Weights of a small transformer language model.
Size: width 320, 20.7M parameters.
Architecture: LayerNorm before each block, learned positions, biases, tied embeddings.
Each number is 128 + 32 x the weight over its row's rms, rounded and kept within 0 to 255. Layers, rows and columns count from 0. The size above them is the row's rms in percent of the matrix's.

# layer 4 attention value, 320x320, rms 0.0279, rows 217-255, columns 192-255
size [104  99  99  94  99 109 105  99 103 102  97  97  93  98 105  95  98  99  99 101 105  95  97  98 104  96 102 102  98 109 107 100  99 101 108 102 102  98  96]
[[101 102 106 130 157 142 120  78 157 128  75 124 158 174  99 127 112 143 111 145 216 173  95 123 112 125  34 108 114 155 109  95 131 124 155 174 105 127 148 143 120 171 164 125 176  77 101 136 136 132  73  83 151 166 170  99 111 138 113 115  82 129  78 177]
 [102 165 155 130 143 173  92 126 126  74  92 115  64 167 170 158 146 185 144 137 145 133 135 137 131 116 150 102 116 170 161 130 108 183 131  99 224 157 111  36 131 114 182  98 187 114  54 141 129 121  99 109  67  93  87  90 141 156  70 115 194 189 164 162]
 [165 170 103 141 131 120 119 169  33 107 146  99 126 162 118 165 182 108  80  97 149 172 153 141 132 124 103 137 127 167 162 165 104  96  67  93 132  73 145 128 147 134  66 176 157  79 221  81 115 132 137 105  90 136  53 164 115 147 167 150  88 119  61  95]
 [ 96 106 183 122 145 105 129 124 143 140 197 128 119  88 166  81 114  98 155 117 112 162 128 105  94 134  68  75 106  99 145 121 110  92 156 139 124 162 155 127 106 129 130 104 189 123  95 100  64 122 174 112 132  96  97 144 202 142 150  99  56 105 152 121]
 [186 156 129 190 102 140 118 125 106 114 172 138 101  55  97 111 136 150 150 179 105 133 123 146  97 187 145 163  91 183 139 103 106 111 113 113 107  79 104 163 124  74 135 110 166 121 122  67 106 139 145 141  98  98  79 111 138 165 173 130 146 116 151 140]
 [ 75 138 114 124 101 122 121 121 101 173 132 136 142  48 136  97  82 101 137 176 132 142  68  92  93 118 135  96 129 114 173 133 110 132 127 112 183  93 134 157  94 108  69 183 130  92  12  97 177 132 104  87 168 116 147 199 134 109 137 121 113 119 101 142]
 [ 93  83  66 143 130  49  81  57 121 195 110 166 107 118 102 176 119  63 163  66 149  91 113  86 131 154 135 110 212 128 137  92 128 172 100 170 160 114 116 100 112 104  87 152 145 157 137 126  96 115 149 136 148 107 121 135 160 135 120 133 122 108 145 153]
 [148 138 105 158 107 130 110 130 140 150  75 135 145  76 165 146 103 119 123 168 123  89 102 198 135 148 167 176  91 142  77 121  96 152 142 112 130  92 172 171  94 123 146 134 165 177 146 165  98 122 130 171 143 164 143 147 148 127 124 168 114 183 182 163]
 [186 101 113 130 131 156 171 136 172 113 113 124 160 106  73 130 150  91 143 118 142 191 104 119 134 181 118  62 122 108  74 124 211 197 103 156 154 146 161 170 103 113 103  91  94 127  98 169 207 166  68 116  99 133 138  55 137 117 164 114 144 137 140 147]
 [ 65 142 134 105 142 143 139 125 146 146 162  87 126 101 122 144  98  68 108 132 149 142  91 122 109  92  97 156 123 167 101 145 126 124 140 155 171 148 184 135 117 139 120 154 104  96 164 148 140  86  97 147  93  87 163 148 100 131 101 194 180 166  86 116]
 [130  94  92 123 140 112 140 105 134 101 177 177 216  79 122 100 129 138 148 128 136 107  47  75 182 144 118  87 171 101 122 160 106 117 149 144 102  96 120 119 107 139 143 148 160 102 132 131 160 134 107 199 119 131 152 159 131 117 153 140 151 171 153 178]
 [141 104  85 114  79 175 184 128  83 109  65 153  95 158 172 119  99 113  93 102 104 165 188 180 181 157 146 119  52  80 155 127 144 129 213 178 124 145 137 172  59 122 127 166 132 119 148 129  95 153 170 140 123 149  93 133 143 109 134 150 144 149  90 136]
 [124 167 155 138 117 144 174 141 154 130 163 199 146 112 102  85  78 112 143  90 109 196 110 161  77 105  94 109 104 228 125 108  90 172 119  73  94 122 173 154  83 110 105 105 142 148 120 132  94  95 124 160 160 188 138 147 113 125 119  53 127 117 104 145]
 [130  87 145 139 120 141  50 143 100 119 194  97 158 139 154 175 157 185 134 154  80  90 146 112 105 134  80 120 134 105 140 130 143 187 143 172 159 114 128  90 178  54 114 135 106 152 116 133 117 144 112 149  74 104 104  93  92  65 173  82 131 114  87 136]
 [ 86  63 103 120 148 120 131 117 125 113  68 148 177 121  94 105 151  55 111  91 135 122 124  99 141 132 119 134 115 136 168 146 165 113 152  66  76 124 195 109 115  98 145  90 159 111 149  86 147  86 103  82 170 134 100 100 126 131 123 171 165 141 100 116]
 [ 93 106  67 168 135 104 140  96 104  47 119  86 139 167 176  84 133 147 169 156 102 115 117 127 138 128 158  94 152 179  78 132 144 148 133  73  93 133 143 131 125  90  98 137  53 147 135 118 131 129 103 159 204 107 107 125 143 141 108 118 130 124 109 106]
 [ 92 163 127 109 158 128 156 126 140 143  94 162 146 100 225 101 120 109 145 146 155 125 167 119 159 107 161 150 168 150 159 118 145 100 106 164 115 160 104 152 127  62 162 121 176 143 155 178 117 107 151 126 193 117 163 142 166 142  67  76 132 147  75 134]
 [ 67 187 144 120 118 165 130 122  96  99  57 118 123 138 153 157 136  74 111 124  97 131 109 182 186 127  87 122 107 108 122 106 156 109 137 108  95 134 154 144 180  76 123 221  97 145 147 138 101 102 125  98  83 151 172 172 160 179 118 133  99 122 117  72]
 [120 100 176 128  87 131 134 150 116  50 154 121 129 128 169 143 112 127 107 138 146 109 157 140 156 125 107 174 132 159  93 159 138 102 142 136 146 123 135 147 122 117 134 107 122 134 136 101 151 169 178 141 102 148  87 101 137 145 132 135 141 164  96  89]
 [129 167  80 143 115 137 116 165 151 123 125  68 111 158 138  83 109  31 108 116 138 193 123 145 154  45 106 149 138 145 101 128  70 106 121 127 142 103 108  70 130 163 105 131  74 100 136 146 123 136  86 196 159 170  67 144 111 136 165 129 177 136 114 128]
 [165 140 183 164  85 150 112 112 170 135 116 100 109  86 135 156 135 115 171 166 188 161  48  49 123 153 132 130 100 131 170 105 195 155  74 139 111 148 145  47 103  88  91 128 114  95 111 139 172  80 144 118  93 124 151 109  96 146 112 142 156 138 150  67]
 [121 102 137 154 105 127 129 148 138 139  60 156 140 146 134 114  35 168 142 111  88 155 163 160  83 133 122 132  94 114 143 134 194 128 142 122 114 169 108 175 143  96 181 182 127 143 108 164 103 154 108 137 111  56 159  79 182 137  95 150 157 120  83 149]
 [189 111 147 185 131 109 175 122 120 121 186 123 155  81 121 108 110 120 129 125 127  93 134 157 114 113 123 112 138 119  91 102  83 100 118 115 144 122  98 138 164 172  77 161 135 153 161  86  95 101 133 156 128  86  58 135 154 172  97  77  86 154 139 164]
 [182  78 144 161 140 149  96 145 170  90  66 154 142 148 177 147 142  79 151 172 156 154 135 134 137 170  94 129 110 137  53 161 144 148 108 145  93 163  94 176 132 108 126 127 122  94  95 148 127 127 108 139 113 157 116 111  58 126 118 111 155 125 138 134]
 [206 162  57 113 143  92 111 159 128 124 159 125 162 143 138 127 106 113 128 158 181 130 125 112 195 118 117 128 162  93 153 129 164 163  70 127 131 118 143  88 133 151 200 143 129 122 128 131 105 181 120 129 157  93 150  94 173 120 174 183 149 134 109 142]
 [164 110 142  82 199 132 118 122 118 121  91 117 108 176 139 164 116 100 156 114 113 164 143 131 146  84 137 111 105 108 131  97 173 181 112 185 103 174 171 168 156 121 147  95 156 129 189 120 130 172 153 121  88 130 110 152 124 146 156 164 139 146 148 166]
 [ 96 128  96 140 106  59 122 184 127 122 155  97  66 142 125  81 103 130 120 129  79  97 131 117 147 120 110 126 124 214 139 164 179 183 130 157 166  96 144  95  95 144 146 106 132 145  87  88  93 153 112  65 173 171 101 135 125  69 126 148  73 105 168 104]
 [ 58 142 118 148 127 111 117 122 107 164 101 127 139 147 111 112  85 138 140 128 135  61 105 119 154 100 185 194 125 135 132 119 100 114 144  55 105 120  22 126 174 168 131 167 102  99 106 166  69 149 131 118 122 154 130 101 145 153 115 144 130  98 120  93]
 [193 176 140  71 138 106 109 116 198 114 145 169 126 126 131 101 167 136  90  96 122 175 128 132 157 147 182 200  95 177 119 122 148 117 111  99 168 139  90 110  87 131 133 130 141 112 125 161  95 106 154  88 127 154  74 145 166  86 174 112 102 151 172  85]
 [112 144 134 161 108 107 147 118 140 110 100 167 111 171 117 157 106  89 135 195 123 164 152  81 123 116 124 154 137 163 106 174  59 111 114 129 203 172 112  84 126 139  95 123 122 158 136 156 101 119 127 128 194 139  81 179 128 101 150 142 122 103 107 159]
 [ 92 106  47 112 187 105 101 112 165 139 100 129 186 150 130  53  74  85 111 114 133  87 155 155 148  71  98 143 101  84 145 121 152 146 121 119 156  93 149 118 137  91 141 122 120 119 131 115 150 129  77 139 102 113 134 133 123 131 162 100 124 125 154 126]
 [129 109 143 169  83  78  91 102 139 146 211 136 119 101 113  82  39 181 138 121 143  89 113  77 157 156 124 111 102 100  99 155 133 132 145 150 141 141 178 123 140 165 159 129 119 126  98  94 129 148 112 122 144 107 120 112 111 113  78 131 122 166 109 105]
 [145 125 126 144 178 121 156 158 142  73 117 145 155 119 139 108 129 122 159  90 109 173 114 208 174 120 115 130  73 139 174  77 131  81 121 144 111 166 114  74  99  81 172  81 120 114 111 124 153 160 183 140 189 123 145  88 201  98  98 115 106  82 118  75]
 [178 110 124 176  94  96 175 122  82 147 107  96 159 166 115 152 144 141 183 113  95 126  98 141 182 123 119 159 145  98 175 138 160  98 121 131 103 116 132 160 123  56  79 110 178 166 118 155 176  98 145 118 130 122 113 164 127 142 114 165 130 143  91 161]
 [170 126  43 142 157 167  39 152  29 186  99 141  82 106 128 130  76 128 121  97 139 114 141 160 117 134 153  70 160 130 162 113 116 117 150 140 123 106 130 161 120 143  97 123  82  93 114 138 198 103 158 164 168 111 147 187 184 103 159  95 145 101 107 131]
 [ 57  73 143  83 158 122 202 161 128 107 122 154 101 142 150 125  85 129 126  88 134 139  55 113 146 125 125 101 139 106 111 150 114 142 118 142 154 152 102 149  76 187 141 190 108  78 153 134 129 151 110  72  66 119 115 129 103 102 116  96 125  72 150  86]
 [126 131 140 195 161 128 153 160 138 151  32 117  96 176 156 167  95 127 172 156  53 137 136 120 184 112 132 126  41 160 171 157 108 135  87  98 167  77  67 186 126 104 155 150 160 125  86 120 112 101 139 101 143 132  80 137 120 114 113 114 173 162 159 159]
 [159 102 123 186  86 131 111  79 158  75 117 124 171 129  96 126  88 142 110  58 164 109  97 159 125  94 142 114 161 178 177  92 124 152 134 108  72 127 106 110 159 105 128 199  82 166 116 172 131 118  64 221 105 126 173 105 142  54 144  98 142 142 120  54]
 [148 131 135  99 153 170 127 144 106 172 112 138 130  80  83 102  82 187 135 124 165  90 108 102 119 132 116 116 100 199 133 168 134 108 117 161 140 146 144 154 166 101 105  73 155 129 203 129 162  95 143  77  80  84 113 113 181 126 147 109  66 122 145 110]]
# layer 4 attention output (transposed), 320x320, rms 0.0346, rows 217-255, columns 192-255
size [108 108 105 106 106 117 113 112 110 113 104 100 116 107 109  99 105 108 105 108 110 100 102 108 113 109 110 124 108 112 109 105 105 106 113 110 107 106 106]
[[152 156 155 125 117  67 139 150 118 149 184 154 102 127 158 109 148  76  99 153  87 139 140 127  92 111 147 102 184 122 103 207 172 170  86 101 153 125 116  98 160 119 129 128 106 134 117  68  85 162 155 140  92  95 132  81  54 137  79 151  96 140 172  95]
 [132 136 138 122 102 121 156 158  95 155 139 148 123  88  96 150  84  57  96  61 115 147  78 109 166 152  90 154 101 120 161 102 125  75  94 118 134  54 142 207  73 126  91 127  92 177 200 140 106 128 119  97 162 143  98 122 112  90 163 170 109 114 122 130]
 [115 111 122 170  89 164 148  62 150 124  90 183 180 109 142  96 108 158  96  85 124 135 106  74 159  97 129 105  97 122 110 137 160 125 158 177 162 133 121 152 121 149 179 107  96 153 133 116 102 135  94 143 121 151 127 101 169 127  77 148 168 145 130 165]
 [165 143  51 169 104 136 118 178  49 113  73 133  97  89  90 126 143 163 131 123 150  96 140 164 159 137 122 143 170 150  70 150 134 150 139 100 175 150  98 134 175 134 150 117  97 177  90 148 142 146 163  95  94  90 185  80 117  99 167 117 156 121 125 140]
 [ 98 116 132  83 172 106 113 169 154 139 133 127  85 189 150 145  84 130  89  61 147 107  98 109 121  85  74 168 156  97 151 145 110 144  98 135 133 124 144 117 119 134 180 152 147 131 130  97 164 136 121 120 162 162 174  96 109 123  85 118 103 167 104 201]
 [120 146 160 156 126 153 138 125 126 137 139 196 105 130  66 149 141 130 106 126 147 151 153 211 196 114  94  70 120 111 150  96  49 160 131 116 144 130 114 121 183 139 194 115 116 155 162 144  72 106 178 140 103 137  91  57 116 103 128  68  79 153 149 170]
 [124 160 159 124  91 140 146 124 148  48 125 125 133 130 158 102 109 152 179 138 118 136 143 131 132  92 142  86  88 106 172 137 154 128 159 150 120 179 157 116 178 177 158 195 142  73 169 131 187 176  85 147 133 130 146 185 100  74 121  82 128 130  79 149]
 [ 67 150 158 132 121 145 140  82 121 131 148 173  84 100 124 117 169 151 152 136 116 184 131 177 137  83 105  99 107  95 130 118 162 104 140 122 118 142 123 101 158 106 196 100  91  60 108  82 173 152  93 134 122 118 107 108  81 133 125  90 118 100 108 134]
 [137 134 165 110 116 190 119 135  81  76  96 116  75 161 169 140 128 186 118 178  68 105 116  98 124  89 110 213 131 101 139 145 157  87 136  83  90  75  63 127 156 117 128 122 183  86 123  97  91  69 155 162 103 119 135 187  98 119  85 130  56 141 121 119]
 [185 143 149 183  90 123 139  70 124  64 141 153 116 171 192 122 137 159 151  57  83 176 141 167 191 145 131  47 127 132 110  67  77 129 108 118 109  94 103 122 111 129 133 140 113 128  98  83  84 160  98  86 125 156  79 119 168 141 128 117  77  97 142  73]
 [145 132 118 150 119 117 110  81 153 175  95 189  92 164 139 160 140  96  92 114  75 129 166 157 107 137 130 144  78 132 113 138 123 189 141 126  76 111 100 127 130 137 139 155 107 162 120  87 139 105 134  90 135 161 129 120 117  80 142 113  74 101 119 118]
 [154 163 111 114 151  72 143 121 174  86 123 108 131  70 114 103 132 107  93 111 133 103  81 151 108 149  73 156 133 178 129 144  73  83 107 118 165 140 138 128 208 141 165 144  82 157 102  69 104  91 173  97 135 105 161 141 124 152  94 124 100  97 126 168]
 [125 142  82  92 112  69 101 113  99 126 106 117 155  91 101 180 169 118 127 160 105  78 151  76 163 149 166 160 156  82 127 117 130 149 107 109 167  99 109  91 166 156 140 169  79 135  93 112  91  93 193  60 105 117 130 112 161 144 131 189 131  75 134  74]
 [112 168 122 138 118 134 195 107 147 140 106 139  87 122  93  55  98  79 117  89  99  96 101 157 116 116 161 101 160  89 106 141 178  46 118 126 105 115 148 140 101 100 103 117 113 176 183 128 159 132 151  94 132 126 107 233 146 175  85 122 123 123 115 110]
 [132 159 104 136 158 175 100 125 172 139 193  71  94 144 106  76  87 166 154 166 157 115 104 145 173 116 120  60 175 175 163 142 142 117  98  95 135 157 116 145 201 180 160 119 104 119  62 191 130 146 164 112 143 138 174 157  86 116 141  90  80 150 170  98]
 [148 126  97 108 134 125  67 189 102 146 149 135 178 109 126 118 147 163 113  76 119 128  83 107 132 151  95 151 136 127 200  96  97  70 128 103  98 108 134 145 134 136 102 104 152 141  84 205 127 107 140  83  98 105 144 112 100 163 151 127  77 134 166 161]
 [179  98 136 109  92 137 158 104 118 136 140 116 121 122 135 113 145 210 108  96  85 130 139 202  97 156  81  63  73 114 101  94  51 128 138 124 111 118 128  89 137 143 117 112 118 106  95  63 126 162 117 133  93 107 114  72 102 124 187 134 144 119 175 124]
 [125  75 151 132 168  92 147 119 111 215 153 129 146 138 144 179 110 148 117 120 157 165 170 151 134 154 141 106 148 180 163 131 158 134 142 146 149  81 145 128 120 160 143  59 130 157 145  92  86 144 124 140 123 109 100 116  61 117 126 143 129 148  91 130]
 [107 194 115 127  97 128 151 105 163 118 121  87 153 102 137  58 137 113 138 132  91 159 110 143 135 145 119  78 118 119 206 128 148 156  78 158 135  70 130 141 109 106 114 134 112 151 108 148 123 108 109  92 130 105 121 102  68 107 126 167 138 135  91 137]
 [156  85 134 122 129 113 163  75 108 138 116 202 118 107 113 154 123 177 137 118  96 107 124 104 150 152 135 124  89 144  88 117 117 127 137 121  99 160 108 183 112 111 122 201 138 130 164  78 138 123 176  67 168 113 120 127 182 119 112  92 132 157 116 134]
 [120  84  90 103 110 102 148 100 140 105 176 154 172 152 124 151 101 111 166 125 109 141 193 119 143 120 157 122 145 106  69 141 113 159 170 161 133  96 109 143 135 185 169  66 111  88 144 107 136 124 110 201 146 168 148 194 132 122 135  82 154 155 111 143]
 [124 109 165 144 116  74 120  78 128 115 134 107 105 118 128 175 145  68  81 126 142 126 140 142 118 134 107 103 160 134 110 166 117 180 143 106 132  76 168 145 121 149 166 131  97 174 117 115 131 156 170  77 125 199 106 145  78  85  59 103  78 100 179 109]
 [ 93 183 101  69 128 109 123 165 148 145  52 147  87 129 162  44 121 126 148  61 117 139 139 144 107 150 116 141 109 115  92 129 130 175 114 103 107 138 141 144 143  99 180 115  89 110 107 157 154 166 149 152 135 112 215  83 104 126 185 207 130 107 129 149]
 [ 83 145 110 120 106  92 139 106  86 143 132 160 151 114 106 104 170 203 132  98 115 153  99 117 102  51 157 144 178 113 142 148  95 108 131 110 164 101 113 117  92 165  80  95 142 175 205 104 125 153 180 123 143  94 147 120 182 131 123 184 107 163 106 153]
 [ 48  98 175 102 120 136 200  95  93 118  93 105  81 108 187  87 128 102 153  75  85 107 133 146  82 150 109 123  85 138 106 138 127  98 137 109 145 172 143 164 137 174  98 155 112 209 100  51 138  96 125 145 112 155 178 140 121 181  68 115 149  89 142 110]
 [143 116 157 155  97 113 138 101  85 153  93  76 135 134 130 158 136 113  73 146 158 126 125 168  93 179 123 111 168 146 133 141  95  61 166 104 155 121 122 115 133 108 154 130 143  75 117 104 122 150  65 139 147 185 134 107 119  74  62  70 116 131 102 142]
 [145  78 183 138 114 155 152  41 101 116 134 215 188 116  89 110 157 141 166 105 156 142 104 131 101 164 128  86 129 108 115 144 159 150 138 124 183 142 151  83 163 120 138 102 105  97 131 157 103 132 104 179  98  91  97 152 175 142 124 130 157 118  93 156]
 [147 110 148 150 195 166 109  93 194 129 162 150 113 146 139 163 179 136 116 151 104 114 116 119 133 168 107  74 125  98 125 136 155 136 122 160  93 109 220  83  94 141 102 130 103 192 171 117 196 151  88 138 169 121 101 163 151 124 157  89 134 155  97 131]
 [108 130 120 149 183 128 149 122 102 148 117  86 163 151  88 160 107 120 131 150 123 127 156 126 105 185 101  79 127  72 214 148  87 157  97 184 120 163 147 120 138  83  82 182  85 142  97 111 100 103  79 163 110  95 164  79 116 130 134 180 121 117  73 142]
 [164  86 137 122 117 107 118 147 107 141  84 108 136 112 116 162 132 145 156 117 165 154 124  81 167 104 181 138  96  96 148 103 197 166 122 147 108 107 125 196 144 173 149 163 139  99 122 170 167 156  68 156 139 190 168 188 103 142 119  89 180 131 152  72]
 [129 125 140 174  65 124 117 155 125  96 166 108 111  95 164 147 122 148 133 109 119 132 129 118 195 188 181 142 142 203 137 130 155 125 183 155  79 155 157  69 143 139 114 114  78 178 121 181 140 136 164 153 177  94 147 103 107 125  98  83 116 107 118 156]
 [128 132 108 115 154 168 112 134 131  94 109 215 150 151 130 145 172  37 154 141 129  77 161  86  73  81 191 111 156 154 144 152 113 110 126 147 108  92  90 121  91  99 111 174 151  97 124 144  93  76 108 129  44 110 118 132 191 119 142 121 146  97 134 149]
 [ 95 124 162 142 135 181 146 105 147 133 149  96 105 163 139 190  95 166 151 193 187  97 160  40 121 127 130 144 146 141  99 171  95  85 153  91 146 105 141 113 159 128 117 167 116 161 174 169 122  68 120 138 111 164 165 160  99 161 112 148  74 181  46 154]
 [113 115 123  77 192 128 149 132 111 125 142 182  92 154 110 151 123 165 111 148 146 145 154 111 122 139 111 109 133 146 110 110 111 107 151 125  81 105 167 107 117 138 159 127 115 169 171  65 135 189  83 105 121 142 160  78 134 121  99 109 136 139 146 185]
 [ 98  85 195 144 117  52 186 126 152  87 147  73 155  97 116 114 124 202 120 128 135 133 153 111 140 114 131 216  37 171  94 121  83 119 104 109 129  76  60  92 130 101 189 136  77 168 187  86  53 191 122 159 133  68  97 139 107 129  90 139 166 154 134  63]
 [167  94 126 117  99 116  81 104  97 128 121 119 153 140 109 164 154 125  58 162 130 177 184 133 125  73 113 173 126 177 140 149 186 151 131 110  91 117 129 118 145  93  34 117 119 213 123 146 125 120 103 114 184 123 101 107 162 105  99 148 110 101 132 154]
 [137 113 156 103 153 172 154 114 105  69 139 165 130  98 109 134 178  70 114  89 186 134 116 119 108 153 125  85 169 137 115 148  95 179 134 140 158 181 170 117 135 171 113 163  30 150 174 130 113 164 167 158  75 162 178 132 161 154  84 155  54 123  54 141]
 [ 90 159 121  30 141 113 158 197  81 208 185 189 117  97 147  82 138 146 123 145 134 120 131  85 168 118 153 134 101  62  55 146  98 115 123  91 131 151 118 130  78 123 106 140 130 116  91  95 155 141 184  60 163 130 130 171 105 160 135 160 133 156 129 171]
 [100 121 135 108 165 103 123  89 133  79  89 166 150 143 138  71 179  95 129 110  71 193 154 146 173 103 145 120 132  96 144 140 131 113 178  59 141 136 154 136 148 182 131 122 101 144  72 147 164 137 146 195 104 176 157 157 137 144 129  97 113 130 172 136]]
# layer 4 attention query, 320x320, rms 0.0277, rows 256-269, columns 192-255
size [ 88  81  76  91  87  79  82  85  82  83  89  81  78  83]
[[150 123 141 152 123 125 131 143  73 103  89 119 113 130 132 105 160 145 125 167 146 140  85 224 179 145 136 133 172 122 177 122 163 154 114 162 149 150 168 110 150 144  86 116 163 160 112  98 106 121 136 149 172 144 205  90 130 147 103 156 125  46 160 159]
 [129 148 109 147 226 219 126 131 170 164 185 105 137 165 112  91 166 158 135 180 112 131 133  73 112 108 107 110 157  94  82 106 188 127 170 120 122 199 132 132  89 122  13 124 112 133 100 117 137 105 127  72 135 115 126 156 165 111 128 166  86 135 151 146]
 [127  97  66 131 113  95 131 107 154 156 156 143 111 135 109 107 117 130 100 160 128 137  95 136 155 105 121 150 125  88 137 136 167  89 112  92 112 110  77 146 144 143  95  85 100  87 123 151  72 147 136 189 120 171 156 100 113 196  83  97  87 114  99 133]
 [157 169 167 129 101 143  49 107 121 145  97 106 144 131  59 171 113 164 169  15 175 112 160 140 119 142 149 138 164 135 108 100 103 117  93 117 125 140 148 124 120 123  75 135 151 180 139 129 120 173  88 110 159 101 102  51 159 138 122 168 112 141 173 135]
 [115  69  77 170  92 122 130 125  99  93 154 143  89 101 134 113 127 170 127  90 112 140 145 143 131 156  82  81 136 177  92 128 148 147  90 133  65 157 106 171 174 108 146 151 151 121  66 160 156 173 110  93 150 141 118 120 148  97  84 148 137 139 120 141]
 [ 80 143 153 122 108  65  90 115 136 209 118 163 157 120  88  82 112 151 116  89 159 134  50 120  91  99 156 150 123 100 128 141 146 150 151 140 152 113 113 185 143 111  95 109 101 174 154 141  96  97  85 184 135  76 195 110  98 144 150 123  96 165 122 100]
 [ 95 152  95  80  67 109 124 123 106 147  86 166  69 111 116  95  89 171  99 133 108 112  65 106 158 170 104 133 119 219  89 172 151 149 135 108 196 144 113 100 183 104 126 132 153 114 199 173 137 172 128 141  64 135 121 103 111 152 112 157 157 177 149 106]
 [ 87 158 126 108 141 163 134 128 123 127 152 104 114 107 152 160 109  94 119  78 163 140  69 100 121 151 114 137 152 115 129 137 123 100  83 115 111 119 152 138 137 181 175 190 140 191  96 170 152 114 173 128 116 173 170 107  87  98 127 106 123 145 170  93]
 [122 130 117 193 113  86 142 108 137 146 174 102 129 114 183 109 149 188 149  76 111 130 207 105 121 163 130 126  82  75 105  98 154 145 185  99  54 149  73 110 126 116 129 122 161 154 114 108 106  89 168 117 162 143 170  45  83  95 113 143 140 113 177 145]
 [150  65 153  86  65 124  89 138 104 151 112 129  99 156 181  87  90  92 127 119  94 145 116  92  87 103 137 117 105 108 150  94 100 137 114  87 135 108 127 165 123 103 128  77 172  93 150 159  89 108 121 187 127 112 125 174 139 103 108 153 140 120 118 155]
 [147 109 103 166 103 133 130  47 152 116 132 177  57 111 107 126  93 101 116 111 122 141 124 141 106 117 144  91 190 120 182 141  37 145  63 156 129 115 171 134 165 199 140  97 104 113  99  98  90 160 133 130 112 137 136 117 117  76 145 106  80 159 200 103]
 [144 127 118  89 148 133 125 134  80 111 109 185  78 138 141  78  96 121 150 122 131 110 134  94 132 101 104 139 158  89 139 173 142  77 141 123 133 175 150 167 155 126 128 111  94  83 149 107 142 134 118  97 116 117 112 127  75  91 124 139 124 124 152 101]
 [ 89 177 179 144 115 135  97 112 133 143 125 119 121 101 131  84 170 142 127 164 103 152 116 168 134 139 107 156 144 152 133 110 145 142 141  96 152  70 146 100 131 141  75 201 156  99 100 132  68 137 141 150 111 155  76 116 131 154 145 104 143 124 122 167]
 [118 125 132 108 198 123  90  71 109 165 178 110 176 145 106  94 147 115 127 144 160 124 135  93 168 180 132  85  84 124 121 159 156 109 121  86 113 126 136  99  65  82 105 147 150 103 128 158 148 131 113  60 110 124 141  85 130 115 117 170 137 122 118 182]]
# layer 4 attention key, 320x320, rms 0.0278, rows 256-268, columns 192-255
size [ 91  84  85  94  87  86  90  89  85  80  89  83  83]
[[188  66 133 135 147 120 132 151  94  79  90 161 161 163 195 149 125 217 115 169 177 115  46 149  74  87 138 113 122 120 132 151 102 119 123 139 134 147 107 117 211 136 141 116 128 154 170 160 129 153 126 145 138 162  83  98 118 111 115 153 115  47 197 157]
 [122 107 113 104 139 148 118  61 192 178 121 110 122 174  69 108 102 132 142 108 141 127 129 166  78 130 155 144 146 102  77  87 166 107 186 131  93 130 139 154  77 167 104 170 132 135  85 164 106 101 145 152  97 187 118 132 129 111 116 109 123 185 131 102]
 [ 71 173  91 148  89 112 109  77 134  89 154 118 171 174 125  60 171 118 110 178 106 141 102 144 111 171 172 188 107 109 158 124 183 100 123 146 126 126 136 119 119 107  70  98  81 128 123 157 113  95  98 174 161 167 110 136 135 124  82 109 117 136 119 192]
 [ 99 169 199  93 122 167 125 180 135 133 151 142 111 105  51 146  83 147 170  66 112 120 164 153 140 168 130 114 117 121 109 134 152 139 157  85 101 136 138 152 183 177 146 138 105 116 127 122 149 137  90  84 152  77 137 133 158 122 129 190  97 154 113 157]
 [168 126 112 179 109 121 161 134 137 216 114 104 136 121 100  78  99 123 133 117 149 118 137 156 129 105  63 120 152 178 114 122  96 138  57 128 113 144  86 109 161 156 185 148 156 167 121  80 126 173  80 133 208 126 109 142 131 125  81  55  78 186  81 149]
 [ 73 190 138 111 105 112 142 165 168 166 117 149  96 119 117 120  99 131 103 132 157  84 146 112 129  88 110 150 104  93 143 162 182  93 167 124  75 111 158 131 128  63 115  93 154 133 162 167 150  49 144 165 158 150 158 124 123 111  96  65 123  95  78 130]
 [102 129 119 119 123  88 103 138 125 179 135 144 160 104 127 112 104 118 102 146  88  51  76 109  99  98 121 214 158  88 123 123 183 170  94 114 115 139 120 103 120 141 160  53 169  89 145 141 135  82 140  97  97 101 195 137 133 126 137 163 156 151 109 116]
 [144 138 118 156 140 174 149 151  68 105 108 123 138 140 142  95 113 107 139 114 127 132  89  84 178  95  67 113 230 122 138 105 122 120  83  80 111 161 126 135 142 151 149 141 134 176 148 117  96  85 146 172  95 138  91  97 116 114 146 158 113 141 180 157]
 [168 121 170 140 144  91 168 136  87 155 185  96 164  89 176 143 134 105 193  81 144  98 155 174 124 138 112 105 103 105 146  51 111 132 175 103  88 152 101 128 182 135  95 105 135 159 149 158 181 121  63 184 157 133 108 151 107 117 147  95 126 145 127 178]
 [175 114 116 105 145 137  75 153 102 150  80  75  93  91 152 134 112 126  95  72 116 136  98 102 127 178 121 132  90 108 146 161 215 148 140 117 194 126 123 134 103 176 153 141  92 127  94 113 118 146 109 141 110 118 155 192 179 151 136  78 114 180 152 158]
 [134 199 126 161  95  80  53 123 180 113 109 145 126 122  96 101 121  97 157 115 151 145 156 109 105  71  98  83 118 122 190 146 128 151 112  74  97 142 168 137 148 186 145 105 127  96 148  87 115 144 112 127 126 157 143 139 166  83 115 116 151 131  61 184]
 [141 161 111  94 173 149 179 132  57 166 112 152 126 176 123  95 141 131 101 117 164 131 123 124 112  95 109 119 116  93 136 112 140  57  82  97 158 191  44 141 193 116 101  77 184 112 147 113 132 109 159 192 121 122  76 133 163 135  80  94 161 146  97  76]
 [111 114 115 178 156 126 147 119 166  99 119 139  91 108 185 171  94 145 108 141 113 119  84  77 135 176 142  76 115 126 121  96 199 136 114  96 166 116 106 118  45 101 130 199 102  91 125 142 119 159 122  62 160 176 122  79 118 105 123 174  93 194 172  90]]